config.yaml
head_dim: 64
activation: "swiglu"
init_std_qkv: 0.0235
beta2: 0.95
weight_decay: 0.28
warmup_steps: 293
Each number is 50 + 15 x the weight over its row's rms, rounded and kept within 0 to 99. Layers, rows and columns count from 0. The size before them is the row's rms in percent of the matrix's.

# v: layer 5 attention value, 64x384, rms 0.0767, rows 4-17, columns 0-127
# o: layer 5 attention output (transposed), 192x384, rms 0.0785, rows 4-17,68-80,132-144, columns 0-127
v4 104:57 72 36 35 60 71 42 53 35 46 52 50 55 42 42 54 49 41 58 27 37 48 52 49 45 39 55 50 22 47 43 43 41 46 52 28 60 77 58 72 42 76 42 64 55 37 50 62 49 47 31 30 55 50 56 32 45 38 46 61 57 37 52 27 34 30 45 34 58 18 32 67 64 61 52 62 63 29 49 25 50 31 58 44 62 41 56 38 52 35 47 46 48 55 51 50 38 55 48 36 54 33 52 46 37 51 42 35 57 36 71 89 82 77 62 56 42 56 47 55 56 41 35 27 48 72 46 45
o4 114:77 42 29 44 53 27 61 43 54 51 59 55 39 84 62 34 49 32 54 53 70 37 54 70 62 35 42 75 42 75 35 32 56 57 66 48 45 44 53 46 39 53 46 76 56 81 45 58 76 70 50 81 71 51 31 55 50 65 50 19 54 27 51 66 56 47 29 75 39 52 68 61 56 68 52 27 37 64 49 38 36 58 44 81 39 40 38 81 80 55 56 55 26 46 52 47 51 40 18 47 55 27 44 43 54 45 65 34 43 60 53 40 40 47 56 64 52 42 25 52 76 45 52 68 27 52 75 48
o68 084:79 47 16 36 54 17 65 53 57 55 60 62 38 83 44 42 64 28 57 57 71 31 58 68 62 40 38 61 24 58 37 36 40 63 55 51 37 28 47 36 44 52 46 74 59 72 54 67 70 72 52 73 78 55 40 45 47 75 43 20 46 37 43 71 49 45 46 76 46 45 61 58 53 61 52 40 54 50 53 21 38 62 47 62 45 39 48 75 82 50 43 54 39 48 46 47 49 50 11 48 63 28 42 40 60 45 68 37 59 44 43 44 27 44 58 54 58 43 23 58 77 59 59 69 29 65 75 44
o132 121:73 36 30 41 47 23 61 47 54 55 61 61 46 87 59 41 49 27 58 54 64 32 53 69 68 36 38 70 42 71 35 34 57 60 59 50 42 37 53 47 30 55 51 71 63 80 45 61 69 70 51 84 72 52 33 53 46 74 51 18 58 27 50 69 51 39 32 73 35 47 68 68 51 62 52 33 44 58 51 33 39 57 44 75 40 42 44 80 79 51 51 55 23 49 53 44 49 42 14 46 55 34 47 42 43 53 60 37 45 59 49 44 34 42 55 65 55 40 21 51 75 48 63 63 21 49 74 45
v5 099:77 74 41 52 61 55 41 41 46 47 62 56 54 38 61 42 63 44 55 40 38 48 48 31 34 59 56 40 25 27 42 32 51 38 42 53 63 50 28 18 49 55 45 60 39 33 48 71 41 74 39 57 66 50 52 21 72 58 47 41 81 18 29 52 80 36 26 52 66 63 50 50 56 54 83 34 46 56 46 35 61 34 76 52 73 76 46 56 42 50 59 83 59 67 64 77 43 16 69 58 59 43 16 61 56 61 58 63 42 31 56 05 72 47 52 51 43 62 39 64 38 44 44 40 86 58 55 52
o5 105:47 69 51 50 59 45 35 42 92 48 68 40 29 60 33 55 25 45 79 60 63 48 65 37 49 60 65 47 70 77 49 68 61 74 60 38 36 44 45 59 51 65 35 34 39 58 58 42 42 39 34 31 39 33 50 54 48 17 41 58 22 55 59 30 50 47 64 74 26 21 36 62 53 53 90 52 63 48 75 39 49 54 29 42 50 51 64 49 48 61 54 27 40 61 34 29 45 67 39 35 54 51 78 65 51 59 69 49 60 46 65 28 28 50 48 28 34 58 54 47 34 56 28 46 45 58 59 61
o69 077:55 56 58 50 51 39 33 37 77 54 63 38 28 60 48 61 20 49 76 35 67 59 61 33 41 61 89 43 65 75 51 81 63 79 63 39 41 38 49 57 49 54 33 40 45 61 59 49 52 41 41 38 43 31 42 39 48 29 53 40 29 55 56 33 61 33 73 67 48 26 38 68 48 47 83 43 68 44 67 31 39 52 50 39 65 52 74 38 35 60 53 21 24 52 49 41 46 60 44 44 74 58 68 64 36 50 71 33 61 43 58 41 41 60 48 23 27 66 64 33 29 57 24 62 47 53 66 55
o133 109:49 66 57 52 54 39 37 46 89 45 67 47 22 66 37 60 24 47 82 64 69 53 65 27 49 61 68 44 66 71 49 65 68 77 58 41 34 43 46 65 44 64 38 39 41 64 50 41 43 39 37 33 39 33 55 49 50 26 43 51 21 52 63 31 49 51 64 75 33 20 43 61 55 47 86 49 66 51 69 37 45 50 36 41 50 43 73 47 46 58 42 29 36 67 37 33 43 68 35 41 61 55 77 68 50 55 69 48 62 46 55 31 26 52 42 30 28 58 60 41 39 57 33 50 50 55 60 59
v6 102:55 46 41 49 68 70 34 61 43 24 01 62 50 26 43 54 53 12 63 16 58 35 18 40 48 45 43 59 25 47 33 58 34 25 21 11 27 30 58 33 49 46 69 41 32 68 32 73 55 53 42 56 59 70 08 31 73 40 47 55 47 57 53 17 57 41 37 61 51 95 25 40 33 63 64 43 56 60 57 43 51 03 68 24 49 39 69 51 63 64 66 57 68 42 50 76 75 25 54 59 48 53 60 41 18 69 40 62 58 71 37 15 16 31 63 58 52 72 61 34 48 52 49 50 83 56 56 77
o6 112:57 37 46 40 60 50 13 51 76 36 46 40 44 47 32 52 56 61 52 38 61 80 56 44 27 64 35 20 44 35 32 75 72 67 46 78 25 70 26 30 39 46 48 59 30 55 76 43 47 61 44 33 45 53 43 40 53 47 76 23 57 45 43 51 49 68 67 20 29 35 52 42 49 72 28 43 41 27 81 49 18 55 30 64 33 65 77 22 45 47 32 63 52 31 28 49 32 27 41 56 54 69 52 48 36 30 80 45 60 58 30 44 45 79 52 49 30 63 43 52 47 50 26 58 65 70 30 49
o70 080:52 31 43 35 65 48 28 64 65 29 41 51 42 55 33 51 57 48 42 36 60 84 68 48 38 64 31 47 40 38 32 54 60 66 38 77 36 59 37 38 28 43 51 53 41 67 76 29 31 73 36 42 32 53 41 40 55 48 65 41 52 54 40 44 48 48 67 19 32 39 60 38 49 57 33 40 35 33 79 56 17 50 24 76 33 53 72 24 46 45 41 78 42 30 31 42 51 33 44 51 45 64 56 46 33 34 79 37 41 63 22 52 49 79 53 55 37 62 44 55 35 42 33 57 65 75 34 45
o134 120:60 38 44 46 57 45 26 54 77 41 45 39 39 53 25 46 53 61 49 35 61 82 52 47 25 69 36 32 41 35 26 72 66 66 53 85 22 67 27 32 38 43 44 57 29 51 70 43 48 64 40 37 40 54 41 39 52 45 72 23 54 48 42 44 50 61 71 22 28 33 52 45 46 61 27 36 45 26 76 50 17 63 32 72 34 58 76 21 39 43 25 66 47 29 30 47 36 31 43 49 52 59 51 46 41 29 85 43 56 63 34 43 46 82 56 49 26 63 42 55 46 44 28 58 69 69 34 44
v7 104:38 75 47 23 32 51 64 67 41 59 19 69 45 51 41 53 41 79 53 53 51 57 75 54 49 75 50 49 27 13 70 50 57 33 62 76 57 49 66 43 39 48 04 29 74 32 45 44 60 46 39 45 52 48 84 61 41 63 44 32 37 59 50 82 46 32 81 52 42 60 70 37 57 47 63 44 61 48 22 66 43 34 53 83 28 69 75 47 35 37 50 41 49 51 62 58 60 51 37 30 45 55 39 60 36 87 52 51 47 54 33 10 34 46 35 48 27 63 64 65 38 52 61 67 65 54 61 47
o7 109:28 55 54 63 53 58 18 46 70 65 91 70 34 24 55 32 41 49 48 72 23 52 24 24 56 35 47 45 63 62 54 22 51 58 44 41 49 51 51 44 87 38 51 37 47 66 51 17 33 38 67 30 45 41 45 24 44 33 43 53 64 49 56 69 79 54 52 42 63 55 51 61 54 57 69 54 78 24 48 67 39 53 39 49 72 51 28 34 58 44 59 67 89 78 40 50 49 50 60 36 45 58 63 56 60 41 58 59 62 77 44 49 48 34 32 77 68 58 73 64 41 64 42 55 36 60 28 51
o71 079:27 40 52 68 62 65 26 36 66 50 81 59 52 31 58 33 34 58 36 60 27 44 17 09 54 41 72 41 52 57 55 26 50 50 56 69 47 47 49 45 80 24 61 41 47 69 58 17 33 25 69 28 43 51 39 26 51 29 42 54 81 65 50 66 73 46 54 48 65 56 61 56 53 47 66 39 80 15 45 65 32 46 54 38 60 47 31 35 55 45 53 71 89 74 35 41 51 47 72 37 30 54 58 47 41 31 63 53 39 75 39 47 62 55 34 73 70 50 74 58 34 61 48 65 30 61 37 47
o135 115:34 51 59 64 51 46 29 46 79 62 90 72 40 19 56 28 39 46 43 71 25 50 19 17 57 36 57 37 63 69 50 23 51 54 41 42 43 52 54 47 82 40 47 41 58 69 36 19 41 39 68 34 43 40 48 29 55 29 38 50 70 57 61 62 72 56 58 40 67 48 56 55 53 46 69 51 80 27 54 65 34 50 41 49 68 49 32 36 54 45 57 69 89 80 36 50 53 54 64 39 50 59 61 54 58 41 57 54 55 68 46 48 49 31 34 81 71 61 71 65 43 57 38 62 36 61 28 44
v8 101:26 66 42 43 45 73 62 62 76 79 63 45 49 43 54 59 63 28 53 54 56 77 88 29 41 63 55 60 30 69 74 72 73 00 42 31 65 67 16 61 36 39 66 37 45 74 60 63 56 54 58 38 54 50 64 64 39 36 25 47 47 77 52 66 45 30 79 68 30 38 48 58 56 66 22 76 23 86 45 30 52 68 54 69 42 51 56 63 44 51 68 51 60 48 55 42 55 76 39 59 48 24 62 44 29 59 38 38 53 63 42 66 22 36 37 60 70 35 64 31 20 43 76 46 39 46 49 59
o8 110:66 51 48 58 52 37 33 74 60 47 68 46 22 53 38 42 53 51 47 69 66 44 49 46 76 54 62 41 75 45 21 35 43 49 63 42 58 50 55 36 69 46 40 17 57 50 57 29 57 37 54 55 60 42 43 43 48 49 36 81 67 44 46 89 46 45 35 47 71 51 48 35 54 77 47 53 61 45 51 46 58 51 36 41 59 63 27 76 57 41 30 56 73 61 47 64 52 56 70 54 41 41 41 11 46 60 48 73 50 36 86 57 54 57 50 30 26 59 48 43 40 70 51 65 62 39 34 49
o72 076:65 53 48 51 56 46 44 75 56 52 70 55 23 44 51 34 49 39 44 66 70 51 46 49 95 47 71 53 70 39 36 40 38 30 71 48 59 34 56 32 57 45 40 18 65 37 49 18 59 39 52 47 60 43 54 33 39 56 48 80 65 40 50 84 55 60 42 41 75 54 50 37 53 66 49 58 55 40 52 51 65 48 44 42 56 65 30 66 50 40 32 66 74 71 49 63 52 52 69 38 30 59 52 16 43 63 48 59 51 43 87 38 61 63 50 26 39 57 35 43 42 71 48 72 58 32 31 52
o136 118:62 41 52 57 50 39 39 76 60 48 68 47 27 53 43 35 51 48 49 69 70 45 49 48 76 57 62 48 82 45 20 33 44 52 64 43 53 54 52 30 71 47 40 15 60 42 54 24 57 36 58 54 61 38 39 44 50 37 41 80 69 44 48 85 42 39 44 45 71 47 52 34 52 73 48 55 54 40 53 49 56 60 41 40 58 65 27 78 52 39 30 62 69 60 49 56 47 57 69 48 39 38 38 10 49 58 45 64 52 44 92 56 51 58 49 28 22 57 41 47 45 69 50 63 55 34 32 48
v9 102:56 64 75 44 22 50 57 55 76 51 47 77 36 64 50 52 51 72 55 50 23 41 17 43 49 35 51 50 33 61 65 34 51 31 41 46 62 55 55 64 46 71 37 54 44 28 38 51 36 39 45 55 34 61 43 53 00 82 61 28 73 14 42 37 49 43 38 57 40 51 23 50 50 49 58 35 71 60 49 61 32 54 54 88 55 84 16 47 59 42 63 71 66 73 42 37 27 26 39 55 44 65 37 47 59 50 48 21 55 29 62 27 60 40 62 30 62 75 44 48 62 45 47 44 62 59 43 47
o9 114:22 62 34 37 62 55 29 40 42 56 55 37 75 75 58 08 58 30 75 60 59 57 56 38 45 61 40 66 52 53 61 59 53 44 44 27 44 51 80 66 42 88 58 45 21 44 44 46 51 57 37 70 48 66 66 45 31 62 51 91 21 55 60 78 37 37 73 67 59 47 52 63 50 35 52 57 48 44 44 40 56 36 56 05 36 59 23 47 45 41 42 50 37 83 80 28 54 61 53 57 41 43 49 85 51 62 54 57 47 45 34 51 29 56 42 48 61 53 34 46 29 25 48 63 51 63 10 52
o73 081:23 53 31 34 67 55 38 47 61 67 55 41 72 55 52 24 58 33 83 50 58 59 53 44 39 67 41 54 62 45 56 51 61 37 40 27 36 41 63 59 44 88 60 50 32 50 43 38 63 61 56 61 52 60 73 21 30 71 47 78 26 63 54 81 42 38 72 68 58 40 65 51 55 22 51 73 57 58 59 35 61 35 56 00 37 39 29 45 57 44 45 45 37 90 68 35 55 58 37 65 44 37 52 79 63 47 56 52 51 45 48 44 29 47 45 49 55 74 31 61 50 28 45 59 53 64 27 61
o137 125:23 53 31 37 60 53 29 45 49 57 54 40 72 83 55 07 60 26 73 56 65 57 48 37 49 63 44 61 57 49 62 60 55 45 38 31 39 47 71 74 36 88 62 52 26 45 43 47 53 53 39 70 50 58 68 37 32 63 52 88 16 54 56 78 34 31 73 69 57 44 52 65 53 25 50 58 55 45 45 35 58 32 51 00 37 51 24 42 47 38 34 46 31 87 75 29 53 61 52 60 46 49 51 77 58 58 56 59 49 53 36 49 32 49 50 51 62 57 28 48 30 26 51 63 48 58 22 43
v10 099:41 24 58 59 52 47 44 64 49 44 53 48 62 46 45 38 27 40 44 30 42 42 38 61 45 42 55 54 46 70 61 30 45 90 54 72 66 45 51 51 50 18 88 60 40 16 43 49 59 26 56 37 67 45 64 49 56 61 43 32 59 55 59 75 40 58 50 38 70 81 29 54 63 65 60 66 48 51 66 67 38 35 58 42 55 57 57 44 58 31 14 33 25 31 46 55 37 56 60 54 39 56 31 27 55 87 57 75 33 32 50 37 38 53 71 44 58 54 52 55 62 39 42 67 42 23 71 49
o10 105:41 58 50 69 48 30 53 17 32 30 41 49 48 03 50 54 51 53 84 41 38 58 48 56 55 25 62 53 31 51 64 40 28 47 58 75 46 72 54 62 78 48 46 53 64 53 46 64 60 47 67 54 57 38 55 40 59 79 44 34 63 38 71 76 60 92 62 47 32 40 48 56 37 36 38 51 46 59 38 48 42 39 67 51 52 47 48 73 54 54 67 27 70 53 37 19 45 55 61 66 59 46 46 35 53 42 61 43 50 64 57 46 79 31 60 66 37 27 47 40 56 49 67 65 61 47 70 57
o74 075:29 59 58 77 49 19 51 23 59 36 41 36 60 08 63 53 45 59 81 34 37 54 52 43 52 23 42 54 36 46 66 36 48 35 79 76 53 64 63 55 80 50 57 50 57 43 46 59 62 42 71 61 62 28 41 31 72 77 28 20 54 35 72 66 58 81 66 31 34 40 53 61 42 57 38 49 33 54 33 37 36 38 55 50 57 49 51 65 54 43 64 31 66 46 40 23 50 63 65 57 63 31 50 37 50 45 46 41 53 69 64 52 76 29 55 70 36 11 44 30 51 52 58 62 56 45 73 51
o138 113:41 67 48 60 52 25 51 16 39 28 34 49 49 10 49 53 51 48 80 36 32 53 52 53 62 27 51 48 26 53 70 38 25 38 66 77 51 64 61 58 77 39 42 41 69 51 39 61 61 46 66 59 58 33 50 37 56 87 44 34 63 35 70 78 56 90 62 46 29 40 51 63 31 40 35 47 45 56 41 48 39 39 63 49 46 50 46 69 57 51 71 27 74 50 41 18 47 56 64 57 59 34 57 41 52 43 55 37 54 58 55 45 78 34 60 65 40 25 53 37 48 45 61 65 64 46 70 54
v11 100:54 65 74 49 53 57 63 41 35 49 15 45 66 25 43 77 40 51 45 48 62 88 22 65 46 64 54 49 62 15 52 67 62 69 44 18 33 41 61 32 50 26 40 52 61 53 53 46 56 50 43 40 44 50 78 26 74 57 57 24 58 49 55 52 30 65 51 45 68 66 18 50 74 32 26 59 45 51 38 68 40 32 40 45 34 58 41 55 53 60 47 44 65 67 40 44 49 47 62 37 53 60 68 53 36 83 36 75 46 72 62 57 51 80 69 26 52 38 51 33 48 40 47 46 53 37 65 75
o11 105:64 71 49 65 47 15 67 32 69 48 60 61 35 50 39 64 75 69 39 39 43 71 42 58 63 28 46 54 47 76 45 34 65 53 60 45 30 63 69 43 51 54 40 50 25 43 54 33 57 70 50 51 46 25 25 47 51 47 14 74 64 42 37 53 48 63 47 22 37 42 78 56 34 26 56 51 47 43 45 39 61 41 65 70 74 31 69 36 24 53 50 61 74 15 52 47 59 42 61 56 76 61 48 52 57 22 66 21 63 59 24 32 50 63 52 68 54 34 33 46 41 33 46 57 36 81 34 50
o75 079:56 75 37 69 57 28 59 41 64 46 63 58 49 61 46 63 68 47 44 40 44 66 42 56 53 35 48 69 52 78 47 43 55 62 51 56 35 57 72 40 45 38 62 55 43 49 59 34 45 54 36 27 41 29 39 40 35 32 16 87 81 44 37 57 54 41 44 24 50 51 63 54 49 40 65 58 42 32 34 19 41 55 56 68 56 47 67 57 20 56 62 58 56 01 58 55 49 45 63 54 65 50 52 50 44 27 46 32 51 63 22 44 36 65 50 80 58 23 35 44 24 31 62 59 17 83 52 35
o139 112:68 78 46 66 45 13 75 38 70 49 61 62 36 51 39 55 78 65 40 33 43 73 45 65 56 26 41 53 54 79 45 37 65 55 64 49 18 60 69 42 51 51 40 48 29 47 45 33 61 70 45 53 43 29 32 41 48 53 08 74 62 39 41 59 54 61 56 22 46 43 79 58 40 27 56 51 37 37 43 33 55 51 59 71 68 39 67 39 22 53 52 60 68 18 52 44 64 42 59 49 73 61 46 49 62 23 69 15 61 60 27 36 47 55 54 80 57 32 26 48 38 32 51 58 31 78 36 48
v12 095:63 14 73 69 34 47 54 56 79 49 12 44 61 56 50 35 31 57 45 43 65 52 84 57 46 37 44 51 27 51 43 35 75 31 63 59 60 16 36 46 37 55 79 70 23 64 35 54 43 53 44 34 72 54 63 42 31 02 46 87 43 36 40 60 49 57 39 33 58 53 27 55 22 39 48 47 74 64 73 46 56 77 47 51 71 32 57 29 53 57 39 27 49 37 55 26 32 62 35 58 54 58 44 32 44 67 52 18 57 64 62 74 63 34 35 53 53 24 77 39 56 49 52 41 79 44 44 37
o12 093:47 70 47 39 74 77 54 43 33 41 59 57 43 49 39 74 49 58 50 56 75 56 27 54 45 47 54 55 31 48 65 77 47 70 39 62 57 42 38 68 51 63 52 32 60 44 78 41 73 51 42 81 58 45 39 50 48 65 61 20 55 68 70 57 50 49 67 46 41 34 59 32 21 51 52 50 38 65 40 64 73 40 67 58 35 64 32 48 61 69 32 55 48 88 59 29 52 37 61 53 54 59 25 35 42 45 42 79 45 71 71 54 23 33 88 40 62 74 46 50 33 53 37 44 43 29 58 48
o76 072:41 72 46 44 69 66 52 43 42 57 60 76 46 54 44 86 53 49 53 69 77 51 42 44 46 42 38 55 24 45 71 73 38 56 31 60 61 34 42 57 51 67 44 24 61 32 73 50 77 65 50 72 42 41 29 51 48 74 52 21 47 62 77 48 51 46 64 50 26 30 57 44 29 53 62 52 37 64 37 59 71 42 65 58 45 66 43 51 61 57 30 50 53 69 47 51 49 47 42 52 59 62 29 40 57 51 40 66 43 62 74 68 17 24 89 38 55 69 35 50 43 47 37 52 37 39 62 52
o140 097:43 66 43 42 81 69 52 48 42 50 56 60 39 49 41 84 54 60 61 59 69 56 31 56 42 58 48 52 36 49 61 73 42 70 38 63 48 38 38 67 56 63 51 26 60 35 78 47 73 54 44 77 54 41 38 42 48 71 63 23 58 72 64 54 49 45 72 45 34 32 62 40 21 47 52 49 32 60 37 65 67 43 74 59 42 74 34 53 71 67 29 55 45 82 60 24 50 47 54 53 48 56 17 40 41 50 46 69 46 71 68 61 22 34 74 43 51 64 39 61 36 55 38 32 43 32 60 50
v13 099:77 29 46 56 67 50 50 42 41 64 28 78 49 48 49 25 47 40 32 70 76 49 80 53 46 51 48 41 60 67 63 46 43 47 58 47 51 80 45 61 38 38 56 46 73 50 51 36 53 55 43 35 68 64 36 70 33 28 37 26 42 33 63 82 34 39 49 49 38 25 29 21 32 51 58 37 42 52 62 66 49 77 33 52 38 29 43 57 55 44 43 16 48 44 49 40 70 54 59 53 47 60 36 69 66 81 65 23 53 57 63 28 73 63 63 67 57 33 51 56 20 56 44 67 55 13 56 42
o13 113:50 34 39 59 33 43 38 70 30 72 54 27 39 41 67 43 57 67 65 59 42 42 38 39 40 83 41 53 54 57 72 80 65 43 26 38 79 48 48 41 49 32 61 50 52 37 40 40 38 64 49 45 37 44 55 53 33 56 36 34 38 79 26 46 47 29 63 38 25 77 51 72 62 32 40 43 67 50 66 55 63 82 41 29 40 48 27 63 74 87 41 44 49 58 75 39 51 81 60 62 35 29 52 29 57 47 54 60 61 45 45 34 58 53 54 32 28 95 66 69 44 42 48 26 43 75 65 60
o77 076:60 44 47 65 50 42 54 58 37 80 51 34 32 28 59 56 61 60 63 59 51 41 38 45 46 90 36 36 56 66 83 78 64 54 32 38 83 24 44 46 38 32 63 53 49 43 29 25 37 75 54 57 25 36 48 41 35 65 45 36 26 58 37 52 28 32 54 41 06 61 55 62 60 40 24 36 77 48 55 34 67 74 40 28 44 49 39 57 60 70 40 46 51 51 67 39 46 85 68 54 45 37 44 27 68 53 65 67 66 40 49 39 65 64 45 30 28 76 68 59 51 38 44 40 49 73 68 50
o141 116:46 40 41 56 40 42 42 72 32 77 54 41 40 36 60 42 57 71 62 52 43 46 40 40 44 89 38 51 55 54 79 82 57 51 41 47 73 37 49 46 39 34 53 49 48 35 39 38 37 62 50 50 32 44 50 48 30 53 41 31 36 80 27 44 40 26 60 41 28 74 58 72 66 28 39 48 70 51 62 51 60 70 47 22 39 61 26 58 71 88 42 40 49 62 71 38 53 81 58 62 29 33 47 28 57 45 55 57 61 45 52 36 61 57 55 30 28 96 66 67 47 36 44 27 43 77 66 53
v14 103:44 42 44 71 60 44 54 60 37 49 30 65 61 45 69 64 40 35 50 35 32 53 16 79 37 44 44 56 55 44 41 61 33 13 50 54 65 32 61 16 49 44 27 63 37 41 40 48 42 48 85 29 42 73 65 21 63 43 62 26 60 54 36 88 35 42 65 42 26 39 16 73 75 52 73 61 18 48 39 51 58 72 57 33 55 39 24 40 67 49 43 50 49 34 48 39 51 51 36 49 53 60 81 53 72 90 57 62 54 73 47 70 61 53 50 86 52 36 80 55 64 29 58 66 85 64 41 47
o14 101:57 78 36 54 61 40 27 30 51 41 56 52 33 16 28 30 58 61 30 40 60 55 30 54 27 51 35 71 46 72 43 70 53 63 68 66 53 60 68 47 47 57 55 50 47 33 61 38 58 62 52 37 68 39 55 47 52 52 64 82 16 48 51 39 60 81 46 49 29 66 46 42 46 54 56 44 28 67 49 54 47 37 48 36 42 36 65 61 50 59 61 37 48 73 50 57 69 45 46 85 35 58 50 60 28 39 72 33 40 54 69 53 58 60 71 73 45 64 61 50 16 68 34 34 59 59 58 72
o78 077:54 69 34 53 69 45 29 37 59 43 62 61 47 22 33 30 64 63 33 52 55 71 38 49 39 61 30 68 48 72 53 65 59 65 57 78 52 55 69 51 48 49 63 50 50 30 65 23 54 68 40 25 51 34 43 67 42 58 55 89 23 43 51 52 50 83 41 56 24 75 42 38 45 42 59 13 41 73 42 56 44 48 48 34 43 49 73 51 38 53 67 45 41 56 55 57 48 43 40 84 38 50 61 55 17 35 68 51 56 57 68 55 60 57 66 65 40 49 52 58 30 67 43 50 58 64 61 65
o142 112:53 78 35 59 69 43 31 35 54 41 54 56 35 14 26 33 63 62 24 41 62 59 32 53 31 54 30 73 50 76 42 72 53 63 72 75 56 59 67 44 50 58 56 49 42 36 64 35 55 64 52 32 66 44 47 44 45 59 59 79 16 42 49 39 56 79 47 47 33 71 49 45 50 51 57 44 26 71 49 60 38 46 44 26 49 45 70 62 49 59 66 34 49 70 56 53 66 46 44 89 36 54 54 59 31 33 73 33 45 51 72 51 51 60 69 73 43 58 55 59 17 70 29 38 62 59 63 62
v15 096:48 81 38 48 87 57 30 51 58 62 34 58 59 60 38 17 52 24 45 28 34 66 40 33 61 51 51 45 51 53 82 28 47 41 62 48 40 75 55 47 57 40 49 58 62 34 65 33 49 42 54 34 49 44 30 61 98 91 36 47 66 21 67 31 33 32 71 36 31 55 67 68 32 54 46 51 39 65 45 61 59 16 61 50 61 78 44 39 42 62 57 51 40 60 44 90 58 58 35 41 43 61 50 35 52 38 60 74 41 36 39 39 54 54 64 59 44 38 37 43 50 44 41 42 38 29 51 48
o15 104:59 30 20 34 47 44 59 58 35 54 30 58 57 40 53 43 28 46 54 47 58 54 54 63 42 38 47 61 71 55 40 48 66 59 54 48 39 63 67 51 51 36 43 67 54 62 34 90 48 57 73 47 41 44 41 19 37 49 20 64 38 39 79 59 40 45 55 73 40 41 45 75 54 25 33 26 60 41 64 55 61 55 59 25 66 53 62 54 59 54 65 58 66 28 49 42 49 47 25 60 50 53 38 45 61 57 52 12 58 56 67 62 81 54 52 34 37 38 56 37 70 39 49 56 54 64 89 54
o79 076:78 38 28 42 42 48 74 67 45 38 34 61 50 41 26 40 47 38 54 38 37 48 73 61 42 36 44 53 74 56 36 47 56 55 58 42 44 59 74 63 51 23 26 57 53 61 36 91 46 49 65 52 55 47 54 17 32 61 25 69 35 30 76 63 35 44 50 76 46 24 42 71 40 31 25 32 56 52 69 51 59 41 49 20 48 54 73 50 60 44 57 64 64 36 48 41 58 53 36 34 43 48 47 62 69 68 50 07 51 51 58 58 79 51 59 28 43 37 54 45 76 30 46 50 72 73 82 57
o143 111:66 28 22 36 40 41 62 57 30 43 30 53 62 53 51 43 23 41 51 42 47 55 63 62 47 37 43 59 69 49 40 40 71 58 58 44 31 58 74 41 51 27 37 59 59 58 34 82 46 53 69 50 39 41 47 18 32 46 20 63 34 42 73 56 44 46 52 76 44 36 41 77 49 36 39 28 53 47 71 63 69 54 54 28 64 54 59 55 54 46 64 56 62 27 49 42 55 45 34 54 49 57 48 49 54 56 50 10 62 61 73 66 80 49 53 35 35 40 53 31 63 35 49 52 51 62 82 54
v16 106:36 40 39 57 60 63 51 79 67 81 04 28 55 46 19 48 46 61 50 41 55 43 53 56 60 42 50 68 61 47 68 42 58 22 43 54 52 54 58 86 58 50 78 43 89 34 38 38 59 70 56 72 23 47 33 52 57 68 39 59 29 86 54 14 35 36 51 48 66 73 17 39 18 56 52 52 52 76 46 45 30 00 57 32 53 53 49 71 43 61 52 26 57 57 50 74 55 54 55 47 61 40 58 56 44 35 43 64 44 18 56 28 57 59 45 39 56 61 68 59 30 49 71 51 39 19 44 69
o16 104:38 48 60 62 44 54 49 41 24 44 31 47 53 63 58 46 18 70 52 18 48 79 49 51 41 64 50 14 41 63 23 76 61 63 30 42 61 68 22 32 59 45 49 56 63 71 61 68 64 72 46 36 44 37 57 39 35 47 65 36 74 52 57 88 62 31 51 60 32 34 38 49 47 43 37 38 33 35 58 50 22 66 68 49 66 51 30 58 33 39 54 34 68 61 31 60 50 29 55 47 65 34 67 68 53 40 59 31 70 38 17 40 72 40 22 30 33 44 16 63 72 60 37 60 68 56 42 25
o80 078:45 51 55 60 42 48 55 43 27 55 37 46 47 68 43 37 19 73 42 34 45 65 43 54 56 44 49 36 44 53 29 66 50 50 50 36 69 69 23 49 63 46 48 45 68 54 60 61 62 70 50 38 38 41 54 22 36 51 59 54 64 37 46 85 58 30 52 62 16 48 32 61 41 49 39 44 16 35 56 37 29 63 59 59 62 55 19 33 37 27 50 47 66 56 39 42 60 49 46 33 56 29 65 68 48 63 38 34 57 29 30 37 68 53 29 34 41 30 31 53 58 50 25 52 67 42 37 43
o144 114:42 49 58 52 43 58 53 36 18 43 33 36 56 71 53 46 21 69 52 12 44 68 52 49 42 55 46 21 35 63 23 71 57 67 42 42 59 68 22 26 65 42 47 55 65 56 67 66 73 75 47 34 38 39 58 39 41 43 59 40 72 54 54 77 59 30 60 57 30 41 39 43 38 47 42 32 23 31 61 59 21 64 72 53 71 46 28 47 31 36 51 41 63 59 30 56 50 31 60 38 64 25 67 64 54 41 58 34 75 36 23 38 73 45 24 27 33 39 19 63 65 55 35 66 67 46 34 23
v17 103:03 41 54 48 46 33 35 57 83 70 58 57 55 47 55 69 52 71 55 49 70 37 45 68 57 50 48 44 47 64 36 61 74 56 32 66 48 65 41 26 77 64 55 43 27 39 60 66 47 61 56 57 51 27 49 68 53 22 61 50 68 83 54 33 53 49 64 49 64 73 57 64 27 43 45 70 79 57 41 80 49 58 33 73 55 61 41 30 53 61 66 54 52 39 33 73 39 71 56 48 50 58 62 45 44 36 50 41 49 62 38 51 35 88 86 28 61 64 59 33 79 42 39 77 36 64 43 67
o17 110:42 71 71 60 47 67 54 32 47 26 23 46 64 62 21 54 64 52 59 34 57 51 22 51 25 62 33 55 33 56 46 49 53 38 62 53 39 33 57 46 64 43 59 67 82 70 42 45 33 37 72 72 35 62 31 36 71 31 53 57 55 76 27 87 50 61 59 23 75 38 48 53 32 16 58 50 56 37 59 42 60 54 61 58 58 37 43 50 22 47 39 73 57 47 30 37 66 39 64 59 37 57 34 45 53 49 48 49 41 78 69 58 62 53 70 30 25 75 38 34 37 48 50 66 47 49 59 70